python train.py --n_layer=22 --vocab_size=2048 --tie_embeddings=false --schedule="wsd" --batch_tokens=[32768, 65536, 98304] --steps=5616
Each number is 128 + 32 x the weight over the matrix's rms, rounded and kept within 0 to 255. Layers, rows and columns count from 0. Numbers have three digits each.

# layer 15 MLP up, 640x160, rms 0.215, rows 581-639, columns 0-31
120174144093138098145181091098147116134127178131128092168077163164179111170110077149148140113151
133134129120125117113113192140137111146133138123085197121125115168085085156136102144161093100112
125108180117110060154147146131113137083113094158121108171093189053156136150109184118132116122130
058151110143121133132135129158163136136140117106133151079160138137091087124138112073136108111111
094154079081159064156139082103160095107080207170124151127119119113093124152163083142111113142101
121148127183129093122109112144145158221036070131103147136159226120145125079122123089115185157087
185068185149133154171074126120120133133193183156074090155145125144186126122152132161082097172121
139103155187159107126117123090111151143171161145155149105122096147093031159156109115133106053156
164112186111125139108137114141187114138082085180171187123150087112083127107120094131163218199110
151082107118165085094132129035079118116153106164145090134158058127101135138195172123138143109130
112092149179162141102157144142150150163150112102155119125166128151124168109132068088139070130117
048083152119148104140146124096093137105126158161141130102135165137151116184120142130067118120109
149110093125144218164124065115199129095122173178172142078117136084132125143138163101118108101161
181101105179095129149083083127142101155110093118136140058169135124139197145142151167177116111132
118143109103112137097092139129132107111072172135140149177105103152167145079102159156126083172141
115118113128106118129055081114135140134103142120154158125107151146151164160130146150154129163151
149106146088121132152136135141065149107097194137128210205110153077134104079167113140159180169084
121091168089187135042135142158139110132101147099153140102108143162104156125167103126178164092118
131114157060130170168115128090228146167119113126127157117144140104083149137159118009099136044078
108107138172115123155172111165096161116112193087107138146118154152085087164146164141117135171174
136110121119122204096143169124134095155097099101160153195124099081178102171096055128148139084141
137165188130115108111126153187142178126110139096126137103179131148150109174136149128182071140074
081159157156164170189161158112156146141109159151122132150182201136138140107187151097157150092162
129173122087052137087142119149153130083147111156132185097123176104105114076162131061100143147143
105158105113093140135121131126139104164107130170094151142098044135166157088164126135136114148139
101093077051067111104081128169115151202116154132119124145136156103111117128166120106110128146151
132102080161144114103144132133114167155164086130112093101109163152079185162093176163076169158149
115123119161077131151089101126088084123112123137114152140128167123135100123167162172088167167115
162122179188112108178114117098112095127101145122131166155119098171096122181131082125145110136102
150192122179133159159091163110135157107102090067099116106142088089156141135119096091171133152145
153144106099128125134144115168148104123136103110186176168123172151106112101069222132110067130138
027054158136110136154135122107100149112107178141107162127132119140207134112164147193075128105158
078058092120125124156150163059068114170154121102150157113084095056157116187117088152066150153180
123137095176165126067189126138172164160091115046092126113126116144102104098130090103117135099137
154121085169151153116145148143086069134156103131115163116142111157116064086109152112090090131140
112138056081109157124161098141152131159125150103145131122137120121109151166109138106076134107153
170091123073156086152119164159151086170121122131151128099165122171156179133125150158154093170151
104063146128120117164144169147229136132054164128201063140156137097124139134132145142130091153083
123125121118120128168126149110106132157123129088144180053119148139101137122137167176121111145165
137144189130114059127183111116103074076155147079113152056114135108135124138095136194139044089100
153177136139180138216093144069125214155152138124195147163109086151110127150166110125115126094067
120122222167172161091150107114119155138120132138177143144118113126075142105122142162132130135110
139124158171154116127163145168169133110112136155137169109143085150135159125081112112130078116166
104117157148125146079122147105153108082101139124119084127075170093088141157123114124123189112059
096138137147089087102114157128163095059050106097091129111069126157179115132095103140123133126191
128111127132178138137106112088085117161086124143093091157120159077086083095200120136096144098124
122084139116115104095127076123145098130123109101122124095142110179129135146078088120170123144135
065145174082132095111177173121160111086174128101160117146081043148141159120117176123126101131112
106148166136197086117096104143137111126140141123148128092102135192041166119105113141121111148120
085130146128113090120176144136096116093060141176082149096159116146130121153077087083061109143094
088129135141065136097113192147123109123085107138184132136112058162137132106102126195131136126149
148116111133119120118121160153159129128107140142114152125135157109118147119147177084164189116184
155153183159160068198115125125109115153119134159149121124106093180182144125188116099122102066128
129192091125099140146162143110168121109092158139102116158092120176080080095138151125156181099095
148084155144062120207145176112104094109131160121154108164109146076135119098137106161095140128219
130166130131165094114106126119170166081112104091111100142104176135159106122140162149152113106107
159121094156078142086118125085189101085107164186151123146099110159092155149116137122114158145085
110104174134138172127166124147167105159140121114190103123139130110143132169137152132150103162094
164112160128182147127096081119145127168121145119094130157129133139103126104175154137111053124135
# layer 15 MLP down (transposed), 640x160, rms 0.229, rows 581-639, columns 0-31
157106091138095116151105099138116112153084049111161117128143101184099057139083141113160097145133
075125160069115132094131194135120085121105167059150113150130143112083165143133112114127150096140
113105123152106173119127116116122103123146146073161101086135085216113151130106075139153114160129
136058128112158121119146079109117124079086125199187085192108080138193115122116189142033154145115
095098151139140163182113146141106122150176125082136082151140079123117127077112193118181137115101
192102164119190112146194201126135077043138145097147105128134084121123103164178140163137150122191
087204088137190141099157117152168135103120140033108141097132171145124159163157111119125154111116
117096124181110130133094111114148121146090125156076097079146124132117163147143131106078070172118
135179150125140138070090095050115142151093104104142176113106152112114115111129077079090203138152
194183150121149104171182166083106065070181108126196101101186123167073160116114101145132127079162
081188131180086141124148129117148156149121090136103138139148158109132100103131066090080102096154
105106108067144070110125121144122099142207098132105153170167117155186112119135102167092091115138
114102112160175122103132176119162165138102083062108091154100131158109134125101140125108160127076
101102149107124087163132169133123145122137138163118150182098107139111117115116128127103080091139
130120153121118159133199100079122144079123126156133099134165146133099079124124064048154145121156
107114178116162142151082131098135149129140084164097154114127076141110113035124122109132172091165
109112098050145100118099128157098135108113179146174084111106099111119188102098120092141109075091
150163111130133104144104132123126139087174144106165143069143107129144158127163173178041059153171
189148114090147140142170124126148087129131166159079176088093140133145161134154134123146157096108
075061169094128147116118101177087140105088164133162136149161097133084217104144186074081102093113
090127160125144084157150086128167082097136111163125093101143196118102143133136171139142128135095
121153108135146187109094107109138094131174124146111125111136099104121170101100103102084175123172
120112088180165120120115127129134144150122155140126091135157151164160121114118155127164076093143
116151070101118151118140145160124105133207117068135162104111170105146148101158095069120102134127
162095171172127146074099093127136148054123110096147176157158166141141099137094183142110107093109
201252144207111103104041116080115133110121125088160102156166137151100144159150142170126116163104
131098133079055121126148092121109170134082155088118123100148208212171141113107142116153123110104
134124133067140087116122139110119180112122106116122112121162104159098102122133095110132072092130
093089118064089143152118106129149150156168155123144131088122111092113116107163172097121193157130
137110152111128141106122130157102149123142171229127116157166178175139108086132096133123148105126
144168108124116087144091121162100108131210091092156115128142122112137138090133162124108111098150
072047151147124135124093059102186140117133113135178152126092141117074164135119163148097086131132
154192150141127094111118091143129141004111133126150141126121186109127060127170169131090090120100
157171099109150144163139121171099110067113161094109098135112123061144177105092127081164193112135
117082144065145157148086112115105136129114113144156145144070161126178210089228152083132140143096
179103196195098166164101135153105115063113095156088099165141159156166116117136122106143095172157
087078167151121148127184099068117129153142126090127157163106136114125060197131104088089133110181
117186092088161150072102115148129135127149135140056171112110131100109158080150144148109157083141
128101146114091063105158107162075137112138104161129132140171135094107118129057136055110121104089
113109162149167173186097193034124131101152076157142117107166125110102167094143143072104130134149
129063081131141142120109115116152127140095136174139119114163126128159146175111094097188082133136
131125151146130147180144078142190075137105086111176170108129141159187142127072179135172040153103
114152128056123106123151155081069131087150103097149085079122114153139114104077086143127074089164
112110117102185105175121120161046154198140174133099155115155121074239124097103107120131070125180
136125137110120123115087136179103126185197136121173106134159157165096152121127126158112147187150
145127092125113105086176110153163152103110120086124152145084084111124081099100175097144103079117
065149127071177127147155179144069127109144134107178173078172052207117178099127189101085161082144
155112095160137128139108122131138127164065153202120112113138137129163089135125105131134104143104
165130115121056136159154119098133138084117067177105157158106080089193098151151156146113112109164
175108135140192166137104143138053179122081104160137086140200130141128154178091073136127187151110
123101105071160095119101173144190117144192131064181106160062107167152133138146120149109165086167
138119196061105109079194124104170135105192144062145124098176171106174082209144190174095138120188
123179121157104124090136149112109143108135169058134167125170119115131155104167080142156121076134
148127120062109156168165179103077145184162111114128146109132123126173124139129099052118101149080
127148145109182118091120138170143156154156149100159132116172118158152122149098161121180121154103
118174134099147127153124116136114096163098138139113134133147178152139077131093049129141089132145
080102101109172130159141126132108171183136107070141114140133107107124112144109133177079111135098
137091147121110118139130152178092169129131118107097119142082098164132113073098146116154130124177
136123101146159142101153153147164135101116125127093108116178113143124090118095119112139141112105